config.toml
n_layer = 9
d_model = 160
n_head = 10
n_kv_head = 10
head_dim = 32
d_mlp = 512
vocab_size = 8192
activation = "silu"
norm = "rmsnorm"
norm_place = "pre"
norm_eps = 1e-05
positions = "learned+rope"
rope_base = 500000.0
rope_fraction = 1.0
qk_norm = false
attn_scale = 0.177
bias = "none"
tie_embeddings = false
parallel_block = false
init = "uniform"
init_std_qkv = 0.0494
init_std_o = 0.0
init_std_up = 0.0494
init_std_down = 0.0
optimizer = "muon"
lr = 0.0148
lr_mult_o = 1.62
beta1 = 0.93
lr_head = 0.00439
grad_clip = 1.0
warmup_steps = 200
schedule = "wsd"
decay_fraction = 0.773
decay_shape = "linear"
final_lr_fraction = 0.02
batch_tokens = [16384, 32768]
seq_len = 768
doc_mask = true
train_tokens = 135100000
steps = 5933
dataset = "wikipedia_en"
Each number is 50 + 10 x the weight over its row's rms, rounded and kept within 0 to 99. Layers, rows and columns count from 0. The size before them is the row's rms in percent of the matrix's.

# down: layer 4 MLP down (transposed), 512x160, rms 0.0871, rows 268-310, columns 80-159
# up: layer 4 MLP up, 512x160, rms 0.283, rows 269-310, columns 80-159
down268 103:52 54 49 50 60 40 51 52 40 34 31 36 65 45 52 40 61 61 38 50 55 57 45 42 67 45 53 49 40 32 63 55 38 36 50 58 52 50 45 48 65 49 49 60 45 54 48 58 50 38 61 45 53 49 60 45 45 55 51 49 63 64 47 42 44 45 53 42 44 32 43 49 60 46 45 60 60 57 57 54
up269 125:73 29 59 44 35 39 65 45 45 41 53 55 49 45 68 51 34 38 44 43 49 42 44 67 54 54 66 48 52 56 39 60 57 55 54 51 31 56 41 54 44 41 49 53 55 54 63 45 28 42 58 35 39 51 65 52 49 43 63 40 71 38 38 52 33 52 55 35 50 48 42 35 53 56 39 47 62 58 61 37
down269 123:60 49 59 43 44 55 43 48 44 50 50 46 48 59 56 62 37 44 56 49 29 53 55 42 49 50 59 29 56 53 67 40 37 69 46 52 23 65 51 62 43 35 61 60 51 59 50 52 43 42 59 60 44 49 61 45 52 49 52 51 45 46 57 63 46 65 71 66 49 37 38 55 42 58 62 75 47 58 42 50
up270 113:42 64 40 46 55 62 47 51 44 47 45 51 55 43 49 36 54 54 72 40 56 52 53 62 50 50 63 42 48 60 46 53 71 48 49 49 56 48 45 41 38 61 51 34 50 34 45 39 53 60 30 62 31 59 53 59 52 44 46 54 49 49 73 41 42 66 50 57 47 34 55 65 44 57 55 47 51 58 58 55
down270 116:43 46 35 38 35 50 58 41 69 72 53 52 38 49 51 46 62 58 56 50 70 42 51 45 51 66 55 65 50 58 33 51 68 52 67 50 42 69 47 26 58 57 60 56 53 43 28 51 46 58 49 57 58 56 50 35 55 41 36 44 56 49 55 64 49 50 49 48 47 50 59 64 64 54 32 52 59 47 65 54
up271 101:46 61 56 46 56 46 25 46 44 59 59 37 59 51 49 51 37 65 33 52 47 63 52 58 61 36 37 47 37 49 34 60 45 49 58 41 56 52 33 44 28 51 48 55 34 59 33 60 54 62 47 52 34 51 72 43 36 65 50 49 62 58 30 44 38 59 53 74 48 55 59 67 58 45 65 41 48 51 62 63
down271 089:63 48 49 34 33 44 43 31 36 43 54 44 21 56 40 50 52 51 55 43 46 67 50 56 62 57 56 59 26 45 47 44 44 42 59 54 59 55 38 46 45 37 46 48 51 45 53 53 43 62 34 38 53 64 65 56 51 64 64 70 49 66 36 65 56 60 40 63 44 40 51 37 56 48 59 60 56 56 34 44
up272 094:51 59 54 63 55 42 56 34 56 49 61 47 54 32 44 57 33 36 46 56 31 59 50 32 54 46 45 37 58 54 48 61 54 65 31 42 58 50 55 49 49 59 38 60 53 59 65 43 67 40 40 62 55 61 36 59 46 42 41 36 67 59 41 66 62 41 32 55 56 54 54 38 64 50 49 61 69 55 40 44
down272 088:45 49 64 51 50 40 49 66 50 53 58 59 59 57 56 48 41 31 41 51 46 59 45 51 52 40 41 48 69 45 52 62 70 23 50 30 53 49 43 44 36 40 52 67 42 54 47 59 27 54 72 56 55 54 42 49 41 33 56 46 48 67 59 73 31 51 40 43 55 68 46 52 48 54 51 48 58 45 46 35
up273 091:55 49 46 35 38 33 50 47 49 46 63 65 43 57 62 43 58 50 54 58 46 45 39 50 42 56 52 37 49 53 48 39 38 61 37 73 47 52 51 48 63 41 67 50 70 39 51 34 58 70 66 38 49 46 35 39 52 46 67 67 48 43 44 54 63 55 45 64 71 46 61 38 45 49 38 57 36 54 56 44
down273 091:48 47 55 42 54 28 60 55 59 41 42 59 59 53 57 49 38 52 64 60 62 60 55 55 36 63 59 58 25 65 40 61 35 52 53 44 42 41 61 67 72 53 37 56 41 51 38 32 35 55 56 54 34 57 71 50 47 65 52 41 41 65 53 55 55 34 57 45 67 50 58 46 60 50 57 39 50 57 53 35
up274 089:70 31 52 60 32 54 46 47 71 48 44 53 63 55 50 50 62 42 58 51 34 49 57 60 64 53 46 34 55 56 60 77 70 39 55 63 66 46 40 43 59 59 51 47 45 36 67 51 40 51 48 33 33 58 38 60 48 46 46 60 58 40 45 49 55 49 50 52 64 46 62 59 43 33 32 43 55 60 36 58
down274 087:46 51 58 58 44 41 68 51 62 54 48 51 45 47 37 58 49 67 46 60 53 61 47 51 51 48 60 57 47 45 48 55 42 44 59 33 55 59 54 59 58 46 47 49 50 56 54 60 34 75 45 57 79 31 49 57 41 47 36 47 57 66 57 53 44 48 45 59 49 32 57 60 53 45 62 35 50 45 25 35
up275 106:43 48 40 46 48 45 57 49 47 39 42 55 34 45 37 56 31 55 44 55 48 52 64 60 51 38 40 39 57 54 43 53 60 47 54 51 58 36 56 50 41 50 55 73 37 49 60 47 36 38 56 56 60 31 58 25 64 37 42 54 42 42 55 61 30 37 59 48 49 45 51 42 49 43 47 50 39 55 39 55
down275 105:47 55 57 47 35 54 48 42 51 57 43 60 62 58 26 43 50 44 49 50 42 44 67 33 54 58 71 70 33 54 46 51 41 34 22 59 48 50 42 71 55 54 44 44 49 32 40 53 50 21 48 58 56 48 36 49 51 49 56 47 57 58 58 37 51 47 48 57 44 54 48 56 47 61 53 41 63 50 43 62
up276 098:75 52 57 54 50 51 30 42 61 66 61 47 37 75 58 52 55 43 56 67 46 41 60 45 58 51 50 40 53 56 59 34 46 52 35 47 46 34 47 51 51 51 31 53 52 40 55 59 49 64 67 30 60 61 46 64 49 48 49 69 65 51 45 35 54 44 41 27 54 58 40 41 52 75 56 65 50 47 51 67
down276 100:50 50 48 54 39 70 49 48 40 56 63 44 38 42 45 39 62 43 26 46 64 58 65 73 46 39 39 64 57 75 57 48 63 52 48 47 46 49 37 33 46 47 45 50 59 47 47 46 48 46 38 44 48 50 35 47 56 45 45 57 64 44 47 48 54 44 33 49 40 61 52 64 44 47 33 55 59 62 51 59
up277 088:66 56 55 38 62 55 61 60 45 43 44 41 47 57 44 51 47 45 72 55 32 58 54 36 66 45 51 42 43 60 66 56 51 36 68 64 58 46 45 61 39 31 37 43 33 59 55 46 44 66 44 53 58 46 48 58 48 67 43 51 48 46 45 51 34 53 60 55 58 43 65 54 49 52 29 39 39 42 51 47
down277 093:70 54 59 37 56 43 51 63 55 56 64 42 49 48 54 55 53 37 49 57 53 43 44 47 54 31 71 61 46 49 67 55 52 46 47 49 65 61 43 53 41 58 27 62 53 53 40 43 45 41 61 42 57 68 37 34 45 55 41 40 49 49 32 60 42 56 44 67 50 54 40 38 64 37 26 42 60 50 52 54
up278 107:40 50 52 32 59 63 43 54 52 22 46 46 67 38 66 36 39 64 53 48 52 63 60 40 59 33 66 50 45 38 65 45 49 38 44 72 48 47 57 37 65 48 48 52 52 47 42 40 46 62 62 50 55 58 71 34 43 55 56 49 52 53 55 52 49 41 50 35 47 52 47 68 38 79 52 58 55 54 48 44
down278 125:44 55 43 52 41 33 54 50 41 47 37 55 54 56 58 44 49 48 51 48 57 46 53 42 65 47 40 72 59 30 48 57 58 52 59 49 54 65 49 50 50 57 58 48 62 45 54 49 54 20 51 78 55 41 53 51 47 48 38 48 46 52 50 48 51 46 74 71 44 47 56 61 63 40 77 53 55 59 77 52
up279 100:68 55 66 46 55 50 47 59 45 43 48 71 53 44 61 59 54 57 44 61 47 53 55 55 68 45 49 56 43 65 58 54 63 39 47 55 51 53 57 31 46 51 50 51 39 76 49 55 61 39 41 60 58 39 45 56 56 45 46 25 60 62 47 62 64 63 43 46 54 42 47 30 46 42 49 45 54 66 56 52
down279 096:46 45 45 65 54 48 43 48 57 47 53 45 29 60 66 46 51 48 59 41 56 60 51 45 75 57 55 59 44 73 60 57 38 55 44 70 58 28 47 63 36 42 38 26 51 54 74 58 61 54 53 55 50 60 61 54 47 49 48 44 42 46 47 46 48 54 64 32 48 28 68 40 37 54 47 49 63 49 48 53
up280 096:63 50 48 58 42 55 48 52 37 54 33 57 61 48 57 42 62 33 50 51 46 47 34 52 54 38 43 49 56 48 58 42 33 49 57 55 55 34 54 57 60 73 49 60 45 55 49 44 58 46 54 46 57 48 54 64 36 37 59 44 51 60 39 42 53 58 31 62 61 76 53 44 45 65 51 51 38 38 57 52
down280 098:46 51 48 65 62 52 43 36 37 52 32 16 70 50 58 47 55 40 44 50 55 55 63 49 58 41 21 56 38 45 55 36 53 50 73 44 56 42 41 48 51 43 38 46 54 60 54 49 45 39 56 45 52 50 38 50 47 43 66 45 43 39 50 48 42 45 46 50 55 49 57 43 32 46 48 32 41 48 47 38
up281 108:47 47 61 69 52 58 30 53 61 52 55 50 53 72 59 40 52 47 46 42 45 47 47 39 57 61 55 44 42 62 50 60 45 46 56 47 55 41 31 54 45 41 31 59 77 57 49 44 62 35 37 38 38 37 69 57 53 59 63 53 66 58 50 42 41 35 55 62 48 51 44 48 49 42 63 41 69 40 44 50
down281 114:32 44 57 45 69 61 39 50 34 44 43 41 43 58 50 58 55 49 58 37 57 60 38 37 57 54 57 54 62 53 61 54 42 70 51 60 43 59 52 42 69 43 34 48 68 44 49 45 56 49 51 60 61 54 53 45 51 49 50 38 57 48 65 54 38 32 64 49 49 55 66 17 52 50 53 34 51 47 66 53
up282 118:44 44 47 58 53 52 66 35 76 51 50 46 55 46 54 65 37 58 43 49 64 51 71 47 39 52 60 44 42 57 39 50 44 39 49 60 37 48 44 46 36 42 37 46 36 36 49 53 42 46 57 41 39 49 48 63 35 56 54 49 44 50 65 51 65 52 49 41 45 57 41 48 32 58 42 39 40 44 21 54
down282 123:60 40 39 56 51 49 63 59 50 51 41 50 46 40 63 59 42 68 47 72 53 39 57 70 44 46 31 50 58 54 34 61 60 49 57 53 45 63 45 53 54 67 39 52 46 51 79 65 39 54 49 53 45 23 35 63 38 41 49 53 37 54 47 39 56 46 45 54 43 52 45 42 54 43 55 38 47 58 35 47
up283 113:51 53 48 70 45 44 58 47 51 45 45 63 35 31 41 41 54 60 64 56 34 68 53 53 62 48 42 57 52 48 52 64 46 44 51 44 41 65 57 34 53 63 57 53 33 44 39 61 38 61 60 46 63 54 55 52 40 55 51 53 54 58 55 65 67 56 48 40 52 66 58 56 52 44 56 40 68 32 59 45
down283 118:57 46 41 47 39 39 37 42 61 45 43 41 41 61 41 32 52 56 54 51 48 49 50 66 69 45 64 56 22 55 60 56 41 52 58 39 41 36 52 48 62 62 48 45 39 28 49 56 40 71 42 47 44 53 54 38 62 29 39 47 58 50 56 60 52 41 46 51 46 45 54 48 48 61 67 55 65 57 62 39
up284 099:49 39 53 46 28 48 43 44 45 35 35 46 46 38 71 54 51 48 33 70 29 49 47 70 70 50 49 57 37 37 43 58 53 49 50 75 68 51 43 47 69 26 42 50 51 41 43 48 33 59 56 40 56 48 59 31 40 56 41 52 41 47 58 37 63 60 27 49 50 27 40 52 47 41 56 58 43 52 51 61
down284 105:52 33 35 44 42 30 55 65 46 58 45 39 48 44 57 57 39 55 32 38 50 54 55 37 49 46 52 54 49 70 40 46 45 49 68 50 51 66 38 45 45 50 42 63 44 42 29 71 50 56 33 61 67 47 37 44 40 48 51 43 57 51 46 39 53 51 63 55 55 39 60 49 59 42 58 51 48 43 59 56
up285 128:69 60 43 55 55 59 64 50 59 54 55 39 50 47 36 38 40 55 39 48 51 65 41 49 42 68 34 31 55 62 43 53 66 52 64 52 39 39 45 61 45 54 46 52 41 51 19 39 52 54 48 60 34 43 59 54 47 49 55 48 37 60 49 57 54 50 54 48 60 57 53 52 52 46 56 59 54 59 51 49
down285 128:52 49 45 50 70 61 35 59 45 63 51 49 50 55 52 45 52 54 47 45 46 57 53 76 62 53 28 56 65 56 37 41 61 45 54 61 53 47 71 69 40 48 51 49 44 56 48 60 40 42 47 61 60 35 49 61 52 72 53 56 53 56 29 62 63 58 61 44 55 45 61 34 33 38 55 42 45 42 55 37
up286 099:53 46 58 39 37 30 55 58 53 42 33 58 56 61 78 43 51 56 74 74 46 51 61 50 59 40 45 42 34 57 56 51 40 55 54 77 65 53 46 47 49 57 40 47 60 53 68 34 61 47 48 57 55 54 47 53 37 58 24 48 48 50 51 35 42 65 57 42 44 40 54 62 45 61 56 40 45 43 53 36
down286 094:55 43 56 46 59 54 36 41 72 64 56 46 62 55 45 58 59 41 60 46 41 41 53 62 55 70 43 47 37 64 37 40 57 37 44 64 51 59 51 29 51 66 62 42 57 54 43 53 63 45 43 46 53 56 41 52 40 63 43 41 56 62 56 52 55 46 66 44 52 40 44 37 35 56 37 60 60 47 65 53
up287 107:68 33 46 32 47 66 53 46 50 50 36 51 48 55 52 58 47 54 54 55 36 54 54 44 51 70 47 50 52 59 48 55 38 40 59 36 52 59 46 59 55 50 62 61 41 42 65 61 55 54 54 49 42 52 47 39 55 75 45 38 66 54 47 30 41 56 46 51 65 47 53 53 39 64 39 39 58 56 54 41
down287 105:62 45 14 59 55 34 57 59 36 39 37 44 58 49 36 61 44 53 54 58 44 78 32 59 77 59 47 46 53 52 57 46 63 48 56 48 56 47 50 50 70 63 53 48 52 38 58 39 50 52 59 43 34 63 19 57 49 48 51 37 60 58 47 52 59 41 61 35 54 61 63 54 43 34 43 43 60 58 49 47
up288 100:60 61 57 53 42 52 41 51 44 46 42 45 69 56 66 59 46 46 44 37 47 52 80 57 64 50 54 53 45 33 37 57 55 63 64 55 45 48 38 32 51 63 58 47 71 44 38 42 61 72 48 41 56 52 47 39 44 49 65 57 52 32 43 46 51 33 52 27 50 44 37 57 49 46 64 36 46 53 40 57
down288 093:59 63 32 51 52 71 44 47 54 65 38 57 59 52 47 43 51 44 62 51 43 46 48 39 42 62 56 46 49 34 56 48 44 35 36 54 41 49 57 47 50 46 67 44 44 38 54 42 57 38 67 40 78 56 46 43 67 50 33 41 49 42 37 43 50 50 59 58 50 65 17 35 53 40 65 47 65 52 41 51
up289 065:48 57 58 51 58 51 45 44 37 67 55 57 48 51 43 65 61 46 44 49 57 44 57 56 55 49 34 60 74 38 54 36 48 39 53 39 47 52 67 44 74 44 47 42 77 47 51 60 58 67 43 50 39 47 43 59 63 37 52 58 37 56 65 53 41 60 57 41 46 47 33 63 59 44 45 52 46 44 42 77
down289 065:42 55 47 40 61 48 37 43 23 28 46 53 68 58 53 63 54 65 52 37 53 39 51 58 54 49 43 58 50 15 61 53 55 63 51 60 42 42 53 41 45 66 52 30 49 37 52 61 42 58 42 50 37 50 62 58 46 69 59 40 55 47 73 62 33 43 47 69 54 45 41 45 35 53 47 70 75 64 61 62
up290 091:38 65 53 54 43 43 73 45 45 49 60 44 61 38 43 53 47 42 66 57 47 44 38 45 59 65 37 35 48 48 51 59 48 59 36 30 58 49 49 66 58 48 47 45 43 55 42 63 55 61 64 53 51 62 52 61 41 48 52 79 71 42 38 56 67 48 50 52 59 36 36 50 45 59 67 49 56 54 64 53
down290 089:46 38 42 75 53 55 50 54 69 42 48 48 47 48 54 41 49 31 53 67 33 44 39 52 48 61 49 53 62 64 59 44 56 56 40 54 45 44 40 54 48 36 54 50 47 40 53 53 71 54 51 44 60 37 47 48 43 35 41 44 66 57 37 42 65 65 53 31 59 53 51 54 38 53 32 60 53 58 65 53
up291 113:55 54 44 53 58 48 51 72 59 51 43 46 61 48 55 63 42 51 56 56 36 56 61 34 52 64 55 36 52 42 62 52 30 46 56 42 38 58 46 42 49 29 52 55 33 58 52 40 42 51 62 48 64 51 50 43 50 41 48 38 43 58 49 49 50 54 37 66 49 50 47 54 57 63 56 32 60 70 69 55
down291 109:60 35 55 58 60 56 27 54 44 45 48 41 67 38 55 37 48 54 48 58 43 42 60 36 49 45 51 56 51 60 44 74 58 49 45 37 43 71 38 37 49 45 51 61 58 33 63 46 42 65 42 64 50 58 61 69 48 44 56 54 70 46 39 35 61 48 47 53 37 63 58 49 40 43 48 40 47 45 53 56
up292 098:57 69 65 65 64 40 36 61 60 66 53 65 58 68 45 53 39 43 50 45 45 52 43 51 36 54 42 59 56 62 49 50 48 38 46 35 35 59 57 54 44 45 51 42 64 46 45 44 63 58 59 60 45 60 50 53 55 67 59 42 60 63 51 46 58 64 40 58 36 45 36 60 45 56 57 26 46 53 41 36
down292 095:65 34 63 60 54 44 59 54 54 55 48 52 46 51 61 60 41 51 59 57 42 51 51 58 45 48 46 52 41 29 45 53 57 65 53 45 67 55 60 52 47 47 46 54 57 36 57 44 52 39 54 71 47 47 39 48 56 62 48 62 34 51 44 64 51 55 49 59 38 32 44 37 50 36 39 46 45 41 40 31
up293 110:69 49 47 64 42 43 58 38 49 41 48 54 45 45 57 45 52 48 37 51 47 42 50 55 65 44 53 58 49 49 52 64 50 70 66 46 34 54 61 59 24 47 53 42 39 66 45 61 48 45 32 57 63 32 47 58 64 47 53 54 59 59 61 35 43 48 51 54 43 44 42 49 51 53 53 42 26 76 49 73
down293 112:55 67 53 44 63 53 56 51 53 42 54 61 42 54 63 40 55 48 54 68 49 32 47 50 56 43 45 39 42 58 48 71 36 46 37 55 48 42 56 48 62 47 30 41 47 42 62 57 65 69 66 50 54 64 57 66 57 56 57 47 55 51 44 43 63 41 58 31 41 63 50 49 34 47 49 53 62 69 39 51
up294 100:57 54 53 56 50 50 70 67 55 64 55 70 41 42 55 44 51 49 53 64 53 58 36 46 43 44 66 53 50 59 54 40 50 43 51 41 60 65 49 42 57 36 30 67 47 67 61 57 55 44 54 45 48 47 43 60 52 60 56 52 67 37 32 41 50 54 52 32 55 53 43 30 48 43 60 47 65 52 45 54
down294 097:45 28 45 57 51 47 50 57 59 48 45 48 62 54 51 47 53 43 57 58 57 43 46 72 46 53 46 45 56 57 39 42 64 40 65 41 41 48 76 45 48 61 73 62 27 52 47 49 49 41 39 49 37 28 48 56 53 43 46 35 36 31 42 37 65 35 63 49 64 59 37 56 57 53 47 44 43 30 51 31
up295 096:58 75 43 50 37 55 48 42 42 63 52 49 50 46 39 50 52 35 35 64 59 82 41 41 46 63 54 63 62 49 51 58 46 52 49 54 49 51 56 48 49 47 67 62 42 53 32 60 55 55 42 35 30 67 29 39 54 51 55 56 64 47 47 49 54 57 53 41 43 49 54 55 52 39 44 48 49 49 53 58
down295 097:22 20 53 47 51 54 57 50 58 48 47 47 49 49 37 53 30 55 61 41 48 39 57 54 62 48 37 42 45 35 32 54 41 52 49 50 52 59 51 44 49 68 54 47 47 53 67 64 36 47 46 52 51 49 51 32 42 43 44 64 39 51 64 56 52 55 61 63 49 43 54 60 52 51 76 52 40 71 73 53
up296 102:56 51 43 66 40 35 55 74 48 53 48 58 55 50 41 41 69 43 48 60 39 50 40 53 42 52 45 51 61 59 63 58 41 31 46 55 52 47 57 36 53 49 43 55 41 64 45 49 46 37 34 47 69 45 46 39 54 59 51 54 45 54 64 52 44 60 43 63 53 59 55 39 44 62 44 57 44 28 67 64
down296 101:37 55 52 42 46 37 41 51 55 61 61 58 44 48 32 31 52 67 56 46 61 50 64 61 66 58 47 41 56 39 63 37 48 56 58 44 56 72 56 61 52 52 41 40 67 51 47 61 60 40 35 48 39 67 48 38 60 56 35 42 36 49 38 54 57 46 54 36 60 50 65 38 62 43 42 54 48 39 49 62
up297 101:38 51 61 33 53 47 41 58 68 42 33 61 56 42 54 61 61 52 61 43 48 34 51 42 46 43 61 54 42 41 54 45 49 34 52 45 56 56 52 55 47 53 47 43 68 50 61 47 37 45 60 54 42 31 55 27 18 50 50 50 59 61 57 25 61 39 34 61 55 44 36 50 48 39 61 42 36 43 67 53
down297 107:82 29 33 56 60 49 33 55 42 57 64 50 50 46 56 55 39 39 35 43 51 65 38 45 68 48 29 56 55 51 42 38 62 51 55 51 55 42 44 52 52 45 57 55 47 45 61 54 54 59 41 47 51 67 62 56 60 24 50 59 48 30 49 42 48 46 45 53 66 56 38 45 49 33 52 54 48 45 58 55
up298 091:55 52 54 67 38 65 59 35 51 48 59 65 41 56 60 47 49 49 50 42 50 37 42 44 64 56 45 51 62 60 59 62 67 53 48 36 48 31 44 40 39 49 49 53 49 52 58 35 46 28 51 54 45 48 59 64 63 60 59 53 51 51 61 47 47 64 43 49 39 32 53 55 47 42 56 53 35 50 47 54
down298 094:71 58 66 65 46 57 52 51 27 47 52 64 44 43 59 42 51 57 64 59 47 41 30 44 49 52 61 45 56 67 53 56 60 49 37 38 55 48 39 51 39 51 36 55 60 66 55 48 39 49 51 42 59 53 59 49 74 41 51 52 45 56 41 51 42 63 57 63 51 61 56 44 75 54 50 62 36 62 63 36
up299 090:34 49 53 46 53 67 69 55 56 58 26 45 44 54 60 46 39 56 35 45 45 42 55 57 51 50 50 61 42 46 50 47 53 42 69 52 51 30 56 37 51 37 54 61 39 62 32 65 34 43 53 63 47 44 46 51 65 63 37 65 59 51 37 59 50 47 53 43 55 43 63 36 43 56 54 40 58 67 36 52
down299 093:50 44 52 69 69 51 37 38 38 54 50 56 53 55 61 51 54 53 55 44 27 55 44 55 53 30 60 41 36 54 46 70 44 37 63 37 33 51 68 47 46 49 47 35 53 41 58 58 49 41 53 35 56 53 41 50 48 45 48 26 55 39 49 49 51 51 48 30 54 30 44 42 51 45 44 54 48 57 46 46
up300 097:53 49 50 55 46 48 59 46 51 48 56 48 56 38 46 56 64 52 32 44 46 68 43 49 33 47 43 38 49 49 64 56 43 57 63 49 46 45 79 46 51 22 63 58 52 42 45 39 35 43 61 45 50 54 45 35 59 47 48 56 42 51 44 60 56 58 67 56 56 46 44 49 59 64 42 52 62 52 60 69
down300 101:45 33 41 60 65 37 53 45 51 54 33 69 65 53 54 61 48 54 47 36 48 62 62 45 36 74 39 34 60 49 27 62 47 54 55 55 55 67 53 50 41 57 59 53 46 44 55 50 38 42 55 51 43 46 57 49 40 44 47 46 65 52 52 42 51 53 40 41 47 54 44 49 44 46 48 63 44 32 60 39
up301 090:57 57 58 51 38 57 47 49 46 58 38 54 55 50 63 53 56 48 58 48 38 53 57 61 50 44 56 43 49 46 52 32 60 38 50 61 40 54 48 51 57 67 54 39 36 57 47 36 51 38 61 64 43 45 32 45 30 46 58 50 52 41 53 65 77 44 47 57 53 59 51 72 28 55 57 57 40 45 56 49
down301 093:67 42 48 51 42 75 59 41 37 51 45 33 44 53 56 40 49 40 63 72 51 40 36 47 56 42 23 54 63 49 65 50 57 63 66 55 35 48 48 55 35 53 43 53 44 58 53 38 42 66 40 51 54 58 40 37 68 43 47 62 46 49 50 55 62 42 55 58 26 51 41 45 54 38 57 90 55 56 60 38
up302 110:43 42 44 89 40 53 57 52 42 54 45 59 30 55 48 49 56 43 42 63 44 62 43 48 47 51 46 33 46 54 56 49 60 69 70 59 54 34 49 58 45 48 43 52 31 55 48 51 54 73 45 55 40 38 53 60 58 65 48 50 49 58 42 38 30 39 58 40 53 46 55 49 45 59 55 44 62 47 34 41
down302 116:56 60 66 33 45 63 66 53 42 50 45 42 54 42 56 56 56 58 64 50 46 46 61 69 62 56 49 36 54 45 54 47 46 54 50 43 49 36 54 69 55 52 32 40 51 51 26 56 52 51 65 38 53 45 63 57 52 58 55 37 70 70 55 57 57 52 44 64 52 59 52 47 49 43 53 55 50 25 48 50
up303 078:53 31 51 48 59 41 47 46 45 35 46 57 55 51 41 48 55 33 52 61 43 42 40 70 62 62 60 65 54 56 47 59 41 60 43 38 55 38 55 57 48 52 42 48 36 54 42 63 69 42 55 28 39 50 61 50 42 39 39 64 53 50 43 56 33 49 44 32 57 47 55 50 52 60 32 59 42 31 30 57
down303 073:29 24 61 37 54 61 56 55 53 51 44 32 65 66 43 56 39 57 50 55 38 43 49 60 37 49 54 32 61 56 49 40 37 40 49 43 53 33 47 45 39 36 50 45 43 56 69 66 46 33 55 55 55 46 65 41 38 45 53 62 46 48 46 59 58 51 56 44 61 46 41 55 58 51 30 43 39 41 49 67
up304 029:35 43 59 60 50 30 50 52 52 44 46 33 51 40 35 45 32 57 57 46 57 46 54 57 47 28 52 35 39 66 71 42 37 51 45 60 33 48 48 37 42 58 50 51 54 49 46 48 50 65 63 44 63 46 42 57 43 46 46 25 46 48 56 54 68 70 55 69 58 64 56 65 43 45 39 45 49 51 45 52
down304 038:46 53 47 51 60 45 54 61 70 51 45 57 49 45 26 56 47 52 50 50 60 51 44 46 51 30 53 43 47 47 54 55 44 33 46 57 45 56 46 34 48 57 48 48 47 48 34 59 48 43 62 70 51 37 66 41 46 57 53 49 52 37 54 36 60 55 51 55 50 51 62 55 52 55 53 37 39 47 48 47
up305 125:33 44 58 46 42 48 51 50 53 58 51 55 59 44 49 48 70 53 35 64 63 40 35 52 36 56 56 55 44 47 41 32 37 48 35 57 53 52 62 32 52 44 52 63 53 51 53 49 33 41 63 60 41 30 61 51 67 34 53 49 58 51 37 65 31 66 54 50 48 46 49 58 55 31 33 43 65 41 53 47
down305 125:40 49 49 53 35 59 56 39 44 62 42 52 63 58 36 42 37 36 48 55 53 32 61 48 43 40 60 60 62 57 45 48 47 49 41 43 40 62 36 32 63 53 51 65 55 50 57 54 58 58 45 54 48 35 73 23 54 37 45 59 41 45 51 48 43 45 58 62 52 53 52 84 45 47 43 56 67 41 57 55
up306 093:56 55 33 68 56 52 64 54 58 43 53 61 62 37 54 57 36 45 51 43 51 33 38 43 41 54 44 60 39 38 48 46 36 51 65 46 39 57 48 41 86 53 57 54 60 25 47 37 52 33 60 43 61 54 58 42 42 55 43 59 49 54 43 47 61 47 38 48 55 24 50 53 64 48 43 58 48 52 51 56
down306 093:56 55 32 61 68 46 42 56 46 46 46 59 51 36 39 45 41 67 51 64 54 54 46 52 32 38 52 51 28 48 42 41 50 59 51 74 60 39 52 49 55 55 56 60 36 59 68 49 52 53 57 53 49 51 49 58 37 40 39 38 59 58 36 50 62 51 53 41 62 55 41 49 56 63 50 66 34 47 59 63
up307 111:62 53 54 37 43 58 59 63 45 54 55 43 66 62 53 51 36 40 49 55 51 49 64 48 47 62 47 49 52 58 57 61 46 45 47 41 27 61 56 47 62 68 26 75 62 57 65 41 57 65 31 44 39 60 46 48 48 46 42 53 50 47 51 56 48 55 41 28 58 47 29 47 44 29 49 41 57 58 55 48
down307 115:55 34 31 50 67 41 53 68 51 54 61 52 59 47 55 59 46 57 38 46 45 45 63 61 59 34 49 52 52 49 51 40 48 41 36 43 43 50 34 39 60 59 38 55 54 48 52 50 54 48 21 52 67 55 35 45 47 40 41 56 62 68 68 32 47 49 45 55 49 58 27 36 38 48 49 55 50 51 44 37
up308 109:66 64 76 53 42 62 48 64 55 52 63 51 48 60 45 60 44 48 40 47 29 48 55 80 53 42 51 27 54 46 65 49 45 46 64 45 41 60 42 35 55 47 51 45 46 49 59 54 38 54 51 53 38 39 55 41 51 64 59 63 62 50 71 63 46 43 34 50 46 51 42 58 38 53 43 38 47 41 44 61
down308 115:31 49 66 63 36 56 49 51 41 53 45 58 50 54 20 42 50 47 30 34 42 38 55 59 48 49 32 41 54 52 63 55 62 48 62 61 34 43 41 44 45 69 55 47 71 49 54 45 60 32 47 63 35 43 68 64 68 48 44 44 37 61 57 62 52 49 45 61 56 45 31 46 53 44 65 46 42 54 50 57
up309 122:55 55 66 39 67 41 57 49 68 36 43 57 49 66 54 27 53 58 49 28 49 63 50 65 55 44 68 32 42 41 61 64 50 52 48 57 43 54 25 60 39 62 53 25 45 50 42 46 48 54 57 53 59 39 41 46 56 49 71 58 67 41 58 57 49 68 45 52 54 43 50 38 52 53 50 43 34 68 41 54
down309 114:44 58 54 57 59 51 59 42 59 56 62 41 27 51 56 55 54 49 60 51 34 19 52 51 46 61 40 45 55 62 40 41 57 52 47 19 30 48 48 57 51 51 38 50 51 59 53 62 56 69 59 39 58 58 53 52 35 33 47 42 41 70 66 50 29 59 50 67 52 45 43 37 61 47 42 39 44 49 35 52
up310 102:49 37 61 50 28 47 47 51 51 47 41 57 45 53 48 54 56 54 63 41 51 57 53 56 56 48 58 33 44 59 57 54 67 46 39 41 58 54 51 49 31 42 53 18 56 49 34 53 34 52 46 55 50 42 48 66 58 46 65 49 73 66 61 46 42 45 39 25 55 34 45 57 68 57 41 59 51 59 59 42
down310 103:38 33 45 73 63 35 38 52 36 58 57 65 54 63 59 69 47 44 43 58 57 43 59 41 42 57 29 45 55 46 47 55 63 58 56 58 46 66 49 59 27 37 64 44 46 47 56 48 44 55 63 35 49 68 49 35 53 52 57 61 52 42 67 42 55 71 66 51 38 50 41 62 59 63 67 60 41 59 61 59